config.toml
n_layer = 19
d_model = 64
n_head = 2
n_kv_head = 2
head_dim = 32
d_mlp = 256
vocab_size = 2048
activation = "squared_relu"
norm = "rmsnorm"
norm_place = "pre"
norm_eps = 1e-06
positions = "rope"
rope_base = 265000.0
rope_fraction = 1.0
qk_norm = true
attn_scale = 0.177
bias = "none"
tie_embeddings = false
parallel_block = false
extras = ["some layers without positions", "some layers without attention", "local attention windows", "paired heads", "shifted keys", "gated attention", "normalized values", "value embeddings", "hashed n-gram embeddings", "an embedding shortcut", "learned residual scales", "skips across layers", "capped logits"]
init = "uniform"
init_std_qkv = 0.0363
init_std_o = 0.00589
init_std_up = 0.0363
init_std_down = 0.00294
optimizer = "muon_variant"
lr = 0.00455
lr_mult_down = 2.0
beta1 = 0.95
lr_head = 0.00849
warmup_steps = 58
schedule = "wsd"
decay_fraction = 0.465
decay_shape = "linear"
final_lr_fraction = 0.0
batch_tokens = [8192, 16384, 24576]
seq_len = 1024
doc_mask = true
train_tokens = 90540000
steps = 5769
dataset = "wikipedia_en"
Each number is 200 + 30 x the weight over its row's rms, rounded and kept within 0 to 999. Layers, rows and columns count from 0. The size before them is the row's rms in percent of the matrix's.

# up: layer 12 MLP up, 256x64, rms 0.304, rows 186-238, columns 0-63
# down: layer 12 MLP down (transposed), 256x64, rms 0.591, rows 186-237, columns 0-63
up186,095,240,166,188,245,194,210,164,193,196,235,236,219,177,190,218,224,247,228,210,169,180,136,170,219,201,192,149,188,202,281,201,173,235,199,226,221,227,231,224,235,205,226,176,169,205,184,235,186,180,142,176,214,221,258,243,156,174,224,241,188,209,203,225,168
down186,088,219,150,195,221,191,176,177,200,178,197,191,240,204,215,181,198,239,224,196,187,186,148,152,205,186,195,187,237,193,254,185,155,249,261,218,251,201,201,262,217,147,206,221,196,198,201,242,220,154,166,175,194,227,191,215,146,182,179,217,241,123,210,196,221
up187,092,201,212,190,271,258,240,179,234,183,209,216,213,151,177,131,170,196,190,179,198,220,174,221,233,203,229,211,236,216,222,189,223,190,174,166,188,205,204,191,205,149,254,208,231,222,213,216,186,255,143,216,192,254,156,235,188,209,191,191,222,179,183,235,136
down187,091,178,195,210,233,202,217,205,213,204,228,274,228,197,196,204,123,231,250,187,181,206,268,223,161,175,241,210,186,216,190,173,228,167,203,243,165,246,207,224,155,170,161,229,203,186,225,177,195,173,222,232,234,206,219,242,191,250,226,236,175,242,181,220,186
up188,108,208,182,197,257,155,219,161,186,183,215,223,157,205,227,178,228,180,164,166,212,220,146,183,219,177,258,141,204,197,175,172,209,202,176,200,210,207,168,146,230,174,190,137,192,211,176,201,207,210,198,98,229,176,214,212,179,196,262,182,225,193,207,211,186
down188,101,213,229,200,215,155,225,191,223,183,191,205,159,217,224,185,261,133,225,141,198,201,196,209,238,172,233,147,211,200,207,195,213,191,208,221,189,220,177,134,210,205,153,165,202,217,149,188,228,239,166,143,220,177,196,218,189,199,264,155,207,186,247,217,160
up189,104,197,181,203,256,175,218,174,241,211,232,196,215,210,216,205,221,206,188,193,173,191,157,220,245,258,139,260,220,177,212,215,197,203,191,172,240,199,203,204,186,185,184,222,142,163,217,155,219,159,195,169,164,153,161,250,232,199,234,182,146,197,196,245,151
down189,112,191,165,245,223,186,250,226,233,180,233,204,205,206,230,228,241,217,151,140,188,208,242,225,232,237,184,224,240,171,214,203,178,222,176,178,177,261,193,174,199,178,171,214,212,210,224,181,244,184,249,159,183,185,187,253,220,231,193,187,137,194,156,249,188
up190,106,210,233,205,255,242,231,222,187,192,248,209,174,201,205,246,208,154,216,209,273,272,227,260,251,241,184,188,182,219,159,174,211,233,151,167,220,203,196,147,204,231,209,192,228,209,252,214,235,218,212,210,204,220,195,227,213,206,213,154,207,193,193,164,199
down190,093,202,182,207,299,180,216,197,165,183,198,141,182,150,204,237,203,151,232,195,256,200,242,236,256,202,191,157,244,198,228,201,190,213,164,189,195,229,244,175,235,186,212,197,214,193,243,157,201,205,223,228,176,177,233,213,175,217,175,177,213,191,213,145,215
up191,092,216,166,207,172,178,203,136,168,220,160,189,218,186,170,153,245,204,156,169,203,157,197,208,193,212,191,168,166,293,218,201,191,209,186,203,222,217,166,225,236,161,204,149,209,191,193,220,192,232,176,247,152,245,200,201,187,203,224,185,281,215,197,174,191
down191,089,215,224,214,222,197,243,155,195,182,194,187,189,180,197,126,259,177,145,203,207,177,255,177,203,184,175,172,156,236,255,213,192,190,211,214,203,224,171,223,220,140,222,167,172,193,190,235,206,240,199,210,210,300,188,193,162,232,189,227,218,219,197,188,195
up192,078,200,148,194,211,258,190,188,185,170,165,189,136,123,232,235,197,222,239,242,212,221,222,213,192,164,249,250,196,161,195,200,193,151,154,169,202,205,212,207,152,232,217,194,202,202,187,197,126,228,176,211,207,181,233,184,204,192,242,191,221,223,185,162,177
down192,103,181,189,212,222,189,211,223,178,162,173,198,176,143,254,228,204,232,302,228,206,178,218,189,205,158,252,236,224,168,197,187,215,163,202,175,169,226,194,198,143,194,190,208,212,202,154,183,151,183,163,179,246,175,217,161,194,189,228,198,237,230,167,166,183
up193,108,234,191,231,197,244,228,240,212,204,208,213,134,219,208,160,170,218,250,270,222,224,201,206,231,232,215,177,182,197,177,238,255,224,203,229,278,198,244,185,247,245,183,167,220,181,193,225,175,230,159,184,193,181,223,222,218,172,224,179,217,213,153,200,188
down193,097,153,180,205,230,163,174,203,206,158,208,212,263,202,245,199,169,227,214,195,219,182,190,186,225,226,248,203,165,211,222,224,225,208,241,233,250,191,173,189,291,194,205,187,266,208,193,150,190,191,172,260,147,203,191,185,185,203,219,193,170,224,203,252,188
up194,103,189,174,252,195,160,216,166,156,187,236,237,220,236,133,142,179,196,198,172,200,205,185,217,166,200,190,178,171,225,212,153,186,253,192,250,175,223,175,226,179,216,164,205,223,185,215,226,201,231,140,156,241,172,228,208,196,206,172,230,207,199,232,239,259
down194,095,223,183,215,161,203,181,226,233,177,221,220,229,232,217,222,183,195,226,225,206,186,171,224,173,255,247,217,186,233,157,179,216,217,262,200,229,201,186,208,164,270,130,188,246,171,156,201,187,177,218,235,228,155,216,182,172,238,246,208,174,206,227,238,234
up195,090,159,160,187,98,223,189,210,168,172,194,219,210,226,201,200,177,191,247,167,240,219,187,216,195,208,177,213,207,174,200,209,177,185,170,176,239,159,235,218,211,250,193,203,182,218,135,160,239,162,196,257,202,187,213,153,235,208,219,213,209,177,256,203,159
down195,097,201,215,216,142,213,188,217,166,185,196,227,266,257,231,228,158,203,254,200,207,206,208,219,185,188,168,254,194,187,220,156,199,180,200,179,241,161,183,200,176,231,199,209,168,193,129,169,239,138,200,247,219,229,170,171,211,208,233,217,191,165,242,238,201
up196,094,187,235,215,171,214,206,244,225,180,174,174,194,173,192,156,236,231,167,173,150,228,207,170,216,181,153,166,210,223,199,188,167,256,220,194,206,136,174,254,164,235,213,185,198,187,165,225,160,254,144,207,196,199,140,184,196,188,230,233,185,211,166,243,218
down196,080,230,180,179,175,182,196,200,193,229,197,219,228,188,194,202,145,188,224,181,218,200,188,176,172,231,240,237,231,166,226,221,177,163,193,211,184,232,250,174,210,160,195,228,186,170,250,216,277,200,251,208,190,181,280,229,236,205,182,137,223,200,234,145,206
up197,100,233,164,211,229,203,208,202,189,191,119,147,200,199,242,239,232,143,212,163,213,219,170,180,185,191,169,166,155,194,160,207,202,205,162,157,201,216,208,216,215,188,167,233,190,186,176,148,140,181,211,239,192,245,250,205,177,221,230,199,138,231,219,217,208
down197,084,255,194,235,205,236,206,202,186,201,215,166,208,202,200,217,231,131,233,185,206,167,169,164,217,178,183,240,196,207,159,217,235,223,230,171,172,173,208,139,266,209,160,223,276,159,186,165,170,209,192,239,157,198,198,258,227,195,209,184,183,238,200,208,212
up198,076,136,185,181,192,161,194,151,246,204,209,229,155,172,184,229,214,185,215,172,173,246,171,202,188,212,177,262,251,259,197,203,150,225,223,169,242,184,201,132,113,210,189,193,209,155,176,203,189,223,212,229,193,205,184,198,206,179,202,190,232,191,205,192,176
down198,103,211,236,200,216,201,176,194,166,175,213,176,228,251,174,198,193,247,207,228,173,164,183,232,158,207,184,164,171,184,176,191,210,179,163,182,227,167,194,240,240,213,213,202,165,224,221,161,227,112,192,183,250,175,244,162,167,179,239,195,173,222,185,168,270
up199,087,234,144,228,144,205,216,223,178,197,180,251,92,198,153,198,203,199,161,159,153,207,189,209,185,190,218,214,175,162,213,225,166,254,187,185,186,195,206,202,237,210,196,210,200,161,191,264,213,236,149,196,199,210,209,204,220,228,198,150,208,160,214,207,192
down199,096,192,202,214,191,185,218,227,225,175,202,227,161,204,179,194,205,222,201,159,143,147,225,178,197,132,237,215,168,185,207,210,172,302,234,163,179,203,179,212,184,219,184,213,224,156,209,259,201,200,130,195,198,247,224,184,165,208,220,172,201,192,184,154,208
up200,097,237,165,228,209,197,225,204,160,151,187,169,208,147,233,213,212,158,197,213,184,232,166,199,214,184,180,170,211,192,232,163,224,206,193,178,218,226,234,235,236,159,265,204,184,227,240,228,130,229,209,178,164,248,148,193,202,170,244,191,178,231,250,225,211
down200,091,207,217,168,194,247,202,225,201,125,144,185,226,181,244,225,231,189,242,167,212,204,185,199,193,246,212,176,210,219,255,222,211,182,178,217,202,183,184,230,288,200,173,214,161,173,244,232,164,165,207,173,193,212,148,242,207,164,241,190,207,220,232,195,179
up201,095,200,203,191,212,203,148,166,168,220,234,201,187,261,218,211,152,152,189,226,165,198,196,206,198,187,239,181,211,215,145,232,160,206,149,179,198,167,181,143,167,237,147,214,168,160,189,161,240,238,188,159,198,216,159,237,185,158,200,181,222,189,183,238,242
down201,104,191,232,197,216,240,175,189,229,246,238,241,213,243,213,205,172,212,203,221,170,165,189,188,175,170,261,174,202,216,137,187,210,241,166,194,166,213,121,205,169,203,173,233,145,175,189,147,208,225,162,216,244,208,151,233,220,208,209,184,186,193,165,234,213
up202,101,174,195,176,190,203,241,223,216,203,289,140,198,141,176,169,206,241,193,216,223,285,169,215,207,207,183,221,215,172,188,183,180,233,178,191,192,222,191,192,271,188,230,174,247,218,150,214,155,219,203,210,211,172,228,218,185,160,220,238,184,210,198,189,222
down202,107,249,232,167,239,216,188,206,183,226,186,199,231,202,181,185,215,206,164,237,126,188,201,211,179,215,183,182,213,137,183,219,154,206,188,221,183,220,144,181,258,168,215,214,185,197,191,214,227,166,185,244,245,202,225,202,174,151,186,257,136,144,185,211,226
up203,105,164,171,225,187,231,213,204,168,141,202,186,160,183,238,204,252,153,151,173,181,213,145,212,215,205,171,219,189,197,209,257,212,237,208,204,206,134,194,166,171,243,211,205,166,245,197,189,147,183,232,203,176,136,210,206,167,164,225,213,189,231,207,182,158
down203,126,164,215,214,218,213,223,261,190,173,206,189,200,178,226,240,246,170,229,193,167,230,196,182,220,199,164,214,238,213,202,242,244,224,212,218,168,145,201,191,171,209,218,163,204,317,201,202,178,167,207,199,223,158,241,223,178,215,249,220,184,179,186,216,157
up204,113,188,182,184,174,174,254,178,183,144,200,198,179,174,186,183,190,266,182,183,149,170,234,194,170,162,172,181,224,243,204,154,175,197,204,223,231,166,255,209,236,232,224,156,213,192,177,229,209,224,202,176,192,214,195,185,249,210,255,215,174,130,250,188,229
down204,105,185,274,138,187,186,232,183,202,177,209,225,215,187,208,204,181,224,201,186,196,166,221,209,144,166,180,183,228,211,144,194,168,193,253,204,187,142,215,172,163,175,213,181,251,157,183,178,167,212,249,209,229,215,174,217,228,231,235,216,135,149,221,209,188
up205,089,162,149,185,210,204,185,182,157,230,197,131,243,202,133,225,210,137,160,183,193,258,230,202,185,226,184,224,185,215,206,204,223,199,208,191,143,175,230,188,173,250,210,265,231,211,185,210,206,257,187,204,175,183,192,201,252,211,179,226,225,163,209,173,202
down205,085,182,178,184,176,165,214,195,237,235,244,203,262,187,201,229,169,171,211,193,211,177,239,209,174,218,152,198,208,238,185,204,203,203,165,206,155,220,212,125,212,245,179,205,239,219,199,210,168,255,220,235,241,219,172,185,202,195,152,261,230,264,212,245,198
up206,103,226,156,171,232,208,228,195,207,141,178,189,212,238,183,204,191,197,206,241,217,198,192,215,207,183,164,234,159,225,203,226,138,226,192,263,192,187,173,232,269,166,238,165,222,220,185,165,214,225,218,223,146,166,211,190,276,231,172,195,171,211,211,245,211
down206,114,218,201,156,218,185,227,223,192,173,163,180,172,146,216,145,219,189,245,236,197,134,191,221,147,220,191,231,199,214,178,236,160,216,152,196,178,196,179,240,237,200,231,132,227,199,174,172,244,231,213,227,148,195,193,241,222,235,193,243,166,193,202,198,212
up207,105,132,178,139,201,190,199,205,173,226,223,203,179,193,224,187,200,144,197,223,211,186,211,188,137,205,187,220,247,184,204,254,206,218,180,207,256,214,222,199,264,224,252,235,168,249,188,175,159,213,187,255,210,240,199,165,196,238,250,208,196,195,209,198,159
down207,083,181,228,128,213,250,176,232,155,208,198,228,182,218,230,150,191,180,229,238,141,157,205,230,168,199,186,185,215,191,222,234,183,193,227,188,155,190,189,213,218,217,215,225,200,209,184,159,217,255,196,266,223,250,144,202,205,195,188,197,209,248,202,136,213
up208,087,178,178,213,185,196,218,184,205,162,225,232,191,163,181,220,194,199,139,166,222,179,199,159,185,229,179,252,179,220,219,198,181,195,228,193,276,167,180,175,213,206,166,162,153,165,248,270,197,225,221,180,210,228,190,215,261,204,241,209,164,172,135,214,184
down208,092,208,258,164,207,203,232,209,235,227,182,243,208,198,221,208,212,215,218,196,220,154,227,216,167,236,171,215,188,181,200,187,241,239,258,174,122,184,199,204,183,171,240,169,245,181,168,218,187,219,193,180,216,197,187,242,146,131,210,194,216,198,184,212,123
up209,099,163,190,183,201,187,281,182,164,153,196,158,206,206,168,214,201,215,209,134,246,239,194,144,187,233,208,214,170,216,186,208,184,180,205,175,228,273,228,216,243,230,192,216,194,213,221,234,245,238,225,211,231,265,207,179,162,206,199,219,233,200,198,237,215
down209,097,192,227,176,215,195,235,211,159,202,179,216,192,205,186,162,187,185,231,166,257,205,244,158,198,196,228,196,214,205,187,245,255,210,221,160,163,207,204,205,185,272,178,144,264,188,221,240,220,264,162,199,211,243,190,178,194,230,210,185,215,147,150,196,177
up210,097,203,210,205,157,167,114,179,200,220,240,207,211,212,203,216,243,204,211,237,161,213,184,180,175,177,161,213,187,201,249,194,212,183,145,195,231,232,285,192,224,180,214,202,229,238,205,191,191,236,212,202,207,117,223,188,199,203,233,163,185,241,154,203,233
down210,104,169,191,160,162,225,128,221,176,237,218,189,209,168,198,176,194,190,200,206,178,178,173,150,218,173,189,155,179,190,261,149,196,174,201,220,174,197,200,184,220,186,203,203,214,177,208,150,229,191,207,209,252,154,215,186,180,195,175,173,128,197,125,248,164
up211,094,235,207,219,192,230,212,214,212,217,190,200,133,178,169,210,210,196,207,156,213,232,219,140,224,240,194,172,172,168,216,243,223,184,200,177,195,226,232,208,190,283,184,228,159,222,158,203,192,194,134,175,206,220,134,195,210,210,204,230,180,215,277,225,223
down211,100,207,197,172,230,186,218,236,200,214,164,248,148,172,211,190,189,185,245,145,177,201,236,207,232,193,190,188,229,197,240,279,244,228,223,156,179,166,211,214,235,270,161,224,166,211,173,213,203,142,166,184,220,216,176,193,211,218,171,220,172,195,204,202,254
up212,111,164,218,259,203,228,201,184,221,160,246,134,141,180,135,171,164,230,185,238,187,205,239,203,175,176,228,191,225,190,251,214,214,148,185,234,191,182,161,242,171,241,210,209,205,215,200,203,222,219,186,180,214,161,193,199,158,179,217,202,165,240,158,226,232
down212,100,202,191,265,250,245,196,221,204,181,191,250,184,165,231,158,194,192,187,225,228,226,235,174,189,194,204,212,198,154,193,215,171,227,204,180,135,220,183,174,159,197,247,230,210,129,210,191,201,186,181,250,157,248,217,221,194,222,150,219,178,189,213,133,190
up213,104,178,146,247,183,174,178,158,246,194,164,193,198,181,143,133,196,226,205,215,189,218,227,209,227,222,216,210,147,206,170,174,137,187,168,216,238,208,209,170,212,210,186,154,210,252,190,168,202,223,225,245,179,206,156,233,209,201,214,248,222,223,166,211,255
down213,116,196,201,204,157,160,255,198,217,250,157,227,152,179,237,165,189,207,214,186,177,189,203,222,247,237,225,202,209,211,181,194,201,196,179,191,223,186,231,208,190,182,194,171,211,249,197,179,212,214,243,281,203,252,155,211,235,179,186,229,185,174,152,268,255
up214,099,128,126,172,233,254,199,210,229,167,205,184,223,201,217,218,164,207,216,194,247,238,213,241,164,266,165,172,197,187,211,206,177,203,191,195,189,230,256,167,193,172,204,185,154,171,139,193,191,182,170,169,159,217,208,215,223,189,239,177,204,224,223,215,164
down214,100,175,176,190,232,220,174,261,203,206,222,207,223,218,167,223,191,245,192,171,188,238,237,198,174,240,165,204,187,156,185,218,182,204,187,187,166,227,245,176,187,176,193,175,191,208,136,242,235,104,182,135,184,249,183,235,195,215,183,186,247,220,214,188,193
up215,117,163,166,197,249,222,189,189,231,218,264,229,202,182,200,195,194,157,206,215,202,224,201,139,274,216,182,207,201,214,157,158,186,163,190,223,220,197,141,240,188,201,152,156,164,254,173,204,205,186,173,165,216,176,209,191,190,259,163,171,205,174,235,233,210
down215,114,206,165,223,238,198,249,244,218,206,221,176,204,177,213,194,218,171,226,215,186,240,239,165,287,170,179,219,203,217,196,170,182,135,183,226,236,211,126,211,173,183,176,162,179,260,176,213,212,224,205,191,230,167,195,173,233,237,144,192,205,209,226,211,222
up216,110,214,238,222,195,218,180,162,184,210,204,164,186,198,222,243,199,156,198,170,250,171,156,234,224,285,165,174,213,219,200,196,189,215,172,173,226,206,223,175,165,172,188,167,221,251,206,222,135,209,160,165,197,176,176,231,167,188,167,201,204,237,276,187,190
down216,084,193,166,205,186,200,148,181,161,208,194,219,183,189,205,241,224,186,165,137,208,194,219,210,236,206,161,182,217,190,212,235,210,205,250,183,235,225,251,228,168,193,176,152,216,226,158,200,165,223,188,176,211,237,218,259,197,225,114,180,172,234,258,176,227
up217,088,207,190,227,198,184,194,183,157,248,206,188,145,193,172,171,174,198,161,158,196,236,182,196,165,275,219,212,144,171,211,184,146,216,176,236,199,129,187,190,235,207,197,206,202,254,197,233,184,160,196,205,154,195,204,168,220,240,194,153,235,175,198,148,180
down217,094,210,255,239,220,157,158,204,210,269,196,203,147,184,172,178,207,210,193,181,168,219,182,214,173,214,195,214,158,208,193,192,191,274,238,251,209,175,148,178,204,202,232,231,235,236,182,226,185,148,214,209,170,236,190,239,210,231,178,181,218,187,252,152,178
up218,107,173,202,139,161,234,232,201,230,203,193,192,231,210,174,175,182,175,181,172,197,199,185,216,204,267,246,213,238,178,195,153,128,159,232,175,254,234,221,189,193,185,191,186,175,208,202,177,200,223,176,160,221,192,273,190,217,237,175,191,154,150,231,217,177
down218,103,174,241,203,176,189,196,174,243,222,156,190,186,221,190,240,233,214,202,191,209,204,227,218,188,168,254,190,244,193,237,213,195,198,246,201,240,177,184,114,211,211,238,182,215,259,200,229,175,162,188,200,208,253,197,187,208,256,164,191,114,184,190,192,171
up219,106,182,242,217,285,191,172,187,239,198,211,233,217,194,168,226,194,197,203,211,175,212,211,190,187,211,191,220,199,269,144,202,204,194,196,159,164,174,234,234,168,218,203,185,193,205,235,202,162,220,231,159,173,229,232,200,216,151,213,251,179,289,217,248,201
down219,093,222,163,196,210,211,180,182,172,207,207,245,173,126,197,168,184,194,189,170,163,188,194,184,188,211,197,198,201,235,193,203,219,137,227,225,194,164,179,157,171,206,199,180,212,194,216,266,164,253,133,194,157,233,265,169,209,154,152,215,196,198,224,150,187
up220,104,193,177,165,204,197,173,186,143,202,181,217,204,151,256,241,211,207,165,182,229,192,155,216,206,263,144,196,175,210,166,197,225,198,196,204,240,230,229,177,209,229,238,172,223,149,224,207,204,156,139,160,202,140,206,171,201,200,225,215,184,137,234,198,212
down220,114,215,199,169,215,211,194,212,187,247,209,205,223,144,192,211,209,230,182,160,188,215,181,215,226,225,132,231,162,182,163,219,225,191,192,184,200,193,217,184,226,222,254,173,247,130,229,179,203,114,182,177,186,198,165,162,162,237,207,233,197,167,249,158,206
up221,106,196,200,239,191,189,178,201,205,190,289,244,188,202,189,231,217,176,200,196,216,180,151,206,175,184,185,115,189,226,239,233,214,174,164,171,191,190,217,158,193,154,245,209,216,219,172,139,188,231,208,216,222,203,219,238,197,234,249,249,181,216,213,256,187
down221,132,204,202,194,151,157,197,239,197,246,226,267,206,188,203,221,211,175,202,219,182,146,222,226,205,205,128,168,206,208,209,170,227,176,198,231,115,192,217,183,238,153,210,236,200,182,222,177,203,161,253,191,251,215,177,209,190,182,209,161,135,200,188,199,204
up222,132,179,174,278,224,191,203,176,167,184,177,198,200,226,216,195,232,210,236,190,177,223,182,245,199,202,195,222,187,180,219,202,188,218,198,157,199,264,208,205,251,169,170,234,172,219,172,179,222,245,130,247,164,212,190,198,220,130,194,172,203,188,150,225,138
down222,068,161,191,203,206,221,186,218,153,209,201,213,187,192,231,213,198,229,242,159,152,241,187,257,165,208,195,196,156,174,204,218,258,272,203,185,208,261,205,187,238,199,180,207,202,255,219,173,180,236,213,185,236,215,177,192,226,174,279,180,197,204,155,227,237
up223,090,197,216,230,222,239,222,197,212,223,239,187,205,178,167,217,150,162,163,173,200,207,175,225,186,252,159,246,191,260,208,213,183,195,204,223,230,187,197,181,179,157,136,211,150,196,231,183,148,180,161,193,189,223,229,224,263,191,158,183,248,152,198,167,176
down223,087,202,240,208,230,160,214,196,232,195,218,197,255,174,247,266,146,188,234,233,190,250,174,169,216,212,178,197,221,212,255,240,235,223,239,217,194,164,242,210,196,192,228,185,209,166,185,183,184,130,178,137,212,257,182,212,173,199,157,202,211,191,212,209,200
up224,120,201,189,198,227,186,154,185,205,195,232,198,132,168,205,241,236,211,179,239,225,168,127,151,192,200,209,158,210,201,195,206,206,194,207,146,185,191,192,244,273,207,194,142,225,183,182,139,214,248,226,211,186,216,237,189,196,167,191,203,191,158,205,175,254
down224,092,185,189,223,253,199,180,252,220,156,154,244,177,111,237,214,219,223,214,257,210,206,192,197,210,206,208,252,192,176,192,187,239,230,233,169,178,191,191,178,169,186,211,203,222,210,201,170,238,144,211,215,210,249,178,203,222,206,203,193,190,225,253,182,274
up225,098,206,185,168,200,226,195,179,185,214,247,203,194,195,175,211,239,139,192,122,237,223,172,169,181,221,175,236,186,225,253,194,196,249,237,186,232,175,205,143,169,221,205,231,181,204,169,147,190,239,198,213,208,214,143,198,200,201,199,213,247,118,212,187,202
down225,093,187,213,200,218,210,216,225,211,217,211,196,228,183,177,228,174,187,198,191,169,150,174,139,196,203,187,156,202,203,261,186,208,215,283,182,174,210,170,239,146,201,220,200,217,185,227,158,219,261,265,249,239,203,138,211,188,207,193,202,264,191,215,212,210
up226,104,132,192,217,144,263,184,159,209,188,197,163,227,200,137,246,149,165,223,256,217,162,187,163,205,216,183,219,218,179,217,215,187,187,218,182,187,184,200,245,138,245,191,208,177,191,222,192,226,211,150,233,161,197,239,213,196,194,180,207,185,217,192,225,248
down226,086,149,216,165,194,194,148,197,175,197,244,255,208,203,182,223,222,165,261,236,241,178,197,274,208,213,181,233,191,223,192,226,231,218,219,174,188,232,170,223,193,264,241,184,181,225,170,244,204,202,197,205,165,175,201,222,156,212,153,220,155,243,187,215,218
up227,109,179,180,250,202,253,178,180,209,223,196,198,168,158,222,219,235,137,194,201,184,219,197,230,187,182,200,217,213,203,209,199,230,169,219,204,209,238,202,205,210,152,162,256,192,196,144,176,126,211,144,187,209,163,201,151,166,219,213,274,217,158,181,223,230
down227,089,149,166,212,253,263,197,193,175,229,192,205,213,182,194,220,198,156,221,167,159,221,244,250,203,200,227,210,189,209,229,196,197,236,211,196,197,215,180,209,208,169,177,205,199,201,171,196,118,222,206,220,210,203,237,138,157,145,234,234,203,179,116,181,205
up228,087,174,198,224,220,240,201,155,173,231,215,175,212,182,169,234,162,167,181,228,193,199,133,198,180,184,196,166,234,269,189,215,140,169,235,187,189,155,129,219,199,211,181,202,153,168,239,227,247,184,155,218,196,183,204,223,251,217,230,220,207,226,199,175,197
down228,098,174,188,201,189,176,278,194,263,186,202,202,254,196,275,269,150,210,193,194,178,204,207,198,198,196,196,165,254,203,164,215,216,186,206,220,140,179,228,143,230,194,187,186,229,169,226,185,211,177,172,161,218,159,208,184,201,229,191,206,240,157,177,205,225
up229,113,204,204,183,236,224,188,191,238,170,233,179,154,242,168,185,190,174,135,176,183,162,237,213,137,176,215,213,190,200,207,258,187,196,193,279,202,191,172,262,215,177,199,200,181,171,246,136,207,203,180,212,145,218,214,174,187,173,240,176,198,188,235,212,199
down229,134,190,216,190,211,204,115,171,226,180,188,174,258,198,213,201,204,169,214,143,188,259,205,205,220,247,154,208,199,190,188,160,204,216,242,273,173,141,188,218,214,202,170,172,239,157,217,207,215,135,206,186,224,226,223,165,162,220,198,196,210,205,233,219,199
up230,111,211,170,197,217,216,217,217,180,245,177,199,146,239,209,199,190,151,177,231,180,252,173,173,242,249,236,201,222,204,208,246,171,169,176,183,186,137,234,186,260,194,192,239,176,245,236,219,211,217,225,198,182,233,173,192,248,206,193,145,198,146,180,219,167
down230,105,202,197,200,195,193,209,251,234,232,170,199,192,228,233,176,171,148,179,232,180,228,172,202,265,252,208,181,220,218,186,237,184,194,218,202,152,149,231,179,259,184,192,224,169,240,264,230,219,211,244,158,181,229,160,171,186,189,151,161,194,178,192,208,170
up231,106,185,228,232,244,239,193,143,194,181,206,177,180,213,237,186,201,241,244,161,216,232,219,202,217,200,173,197,230,224,184,174,162,191,196,131,213,244,185,143,223,203,184,142,147,212,221,243,188,209,211,148,190,185,222,238,223,197,196,217,146,215,138,226,216
down231,077,198,260,224,188,248,198,171,222,245,216,194,196,184,229,195,164,271,211,184,194,234,177,157,190,208,213,238,192,231,253,219,185,261,218,184,166,153,124,150,178,156,192,173,238,215,176,217,177,162,226,192,216,215,189,229,247,204,192,214,177,217,201,178,189
up232,101,169,184,239,172,220,161,230,151,166,161,259,172,194,207,197,197,185,205,174,208,198,178,176,203,234,181,178,184,189,168,133,186,230,168,193,191,187,191,160,251,261,241,190,192,227,183,187,150,196,161,157,221,223,202,124,233,188,197,205,234,204,226,239,166
down232,106,178,206,238,154,209,190,246,178,179,141,237,173,170,249,183,178,203,183,146,181,214,200,153,222,221,236,177,183,182,130,151,178,204,177,210,211,204,227,162,223,239,221,154,231,196,201,217,182,195,164,195,200,250,192,185,235,237,160,223,258,217,220,235,207
up233,106,170,209,210,172,159,224,189,185,218,223,206,147,263,181,230,239,127,265,243,176,219,184,177,223,212,191,218,236,217,278,183,173,156,178,238,202,183,212,248,215,166,159,211,181,197,221,230,194,206,226,226,210,161,183,234,217,194,210,185,209,219,252,201,200
down233,099,205,189,238,170,177,198,218,190,239,168,208,187,197,198,221,262,171,245,210,230,214,243,158,190,239,240,209,236,163,297,155,164,176,221,224,200,202,189,193,185,152,180,166,171,219,218,197,220,217,217,240,211,213,189,227,204,196,217,124,223,195,233,216,241
up234,108,193,190,173,231,178,254,220,194,222,246,184,208,181,225,219,201,196,217,244,210,212,163,176,245,170,205,188,131,210,213,140,230,187,213,197,209,193,168,196,246,218,187,145,180,225,178,249,167,255,200,191,188,158,164,222,183,147,270,224,191,191,221,201,251
down234,110,239,196,239,176,201,217,240,202,224,179,214,245,184,194,239,203,232,149,221,231,175,172,177,193,219,240,172,240,246,194,180,180,142,162,186,219,207,154,174,185,153,223,204,195,241,200,234,213,263,230,210,209,198,186,268,228,150,235,261,213,194,208,201,193
up235,095,176,152,245,181,248,222,181,200,173,205,222,151,199,197,234,192,188,194,145,227,213,228,135,238,227,197,172,175,200,212,234,234,174,194,263,207,209,205,258,196,178,184,218,184,271,197,214,209,174,164,155,184,194,245,207,202,169,248,164,157,167,206,183,194
down235,119,197,172,190,168,217,169,218,212,231,175,226,178,195,207,225,197,184,204,155,213,250,198,148,236,241,197,183,180,195,222,241,261,203,228,234,176,214,191,258,151,121,192,175,205,257,186,223,215,204,164,170,187,210,257,173,222,163,225,195,157,173,158,190,187
up236,086,213,162,204,192,174,217,180,204,170,194,194,178,207,165,293,201,175,172,209,186,233,162,224,201,220,203,231,186,179,150,171,228,141,177,236,197,220,220,237,176,178,187,183,176,269,195,208,232,205,153,190,176,177,192,265,208,225,162,155,205,225,174,188,258
down236,115,206,196,174,173,161,224,213,209,181,180,168,188,174,199,264,198,189,195,218,153,205,181,225,197,240,222,215,206,181,159,202,225,157,201,205,180,202,218,227,208,184,208,179,176,277,227,220,252,206,157,183,214,176,162,214,220,252,154,167,190,234,169,187,303
up237,093,155,165,216,221,226,212,230,180,173,210,131,233,179,201,236,206,184,229,262,195,248,178,207,171,215,183,193,169,152,256,202,156,184,133,186,213,249,174,210,185,225,192,155,210,198,223,217,216,172,216,188,183,163,217,189,254,228,228,201,212,157,210,180,146
down237,099,196,177,172,218,187,210,206,177,237,223,187,199,184,180,215,215,204,230,188,183,262,184,243,189,218,207,251,163,165,258,197,242,177,146,156,220,264,171,194,202,184,195,163,206,231,234,221,180,198,200,145,227,188,218,179,190,206,187,188,189,159,226,107,151
up238,089,183,137,223,221,209,182,198,180,237,159,220,182,273,173,212,213,140,220,241,259,229,157,219,185,201,183,180,211,181,260,198,144,209,166,210,209,151,198,181,157,225,191,191,224,212,179,199,193,185,164,196,195,181,166,152,245,183,157,216,175,181,229,201,238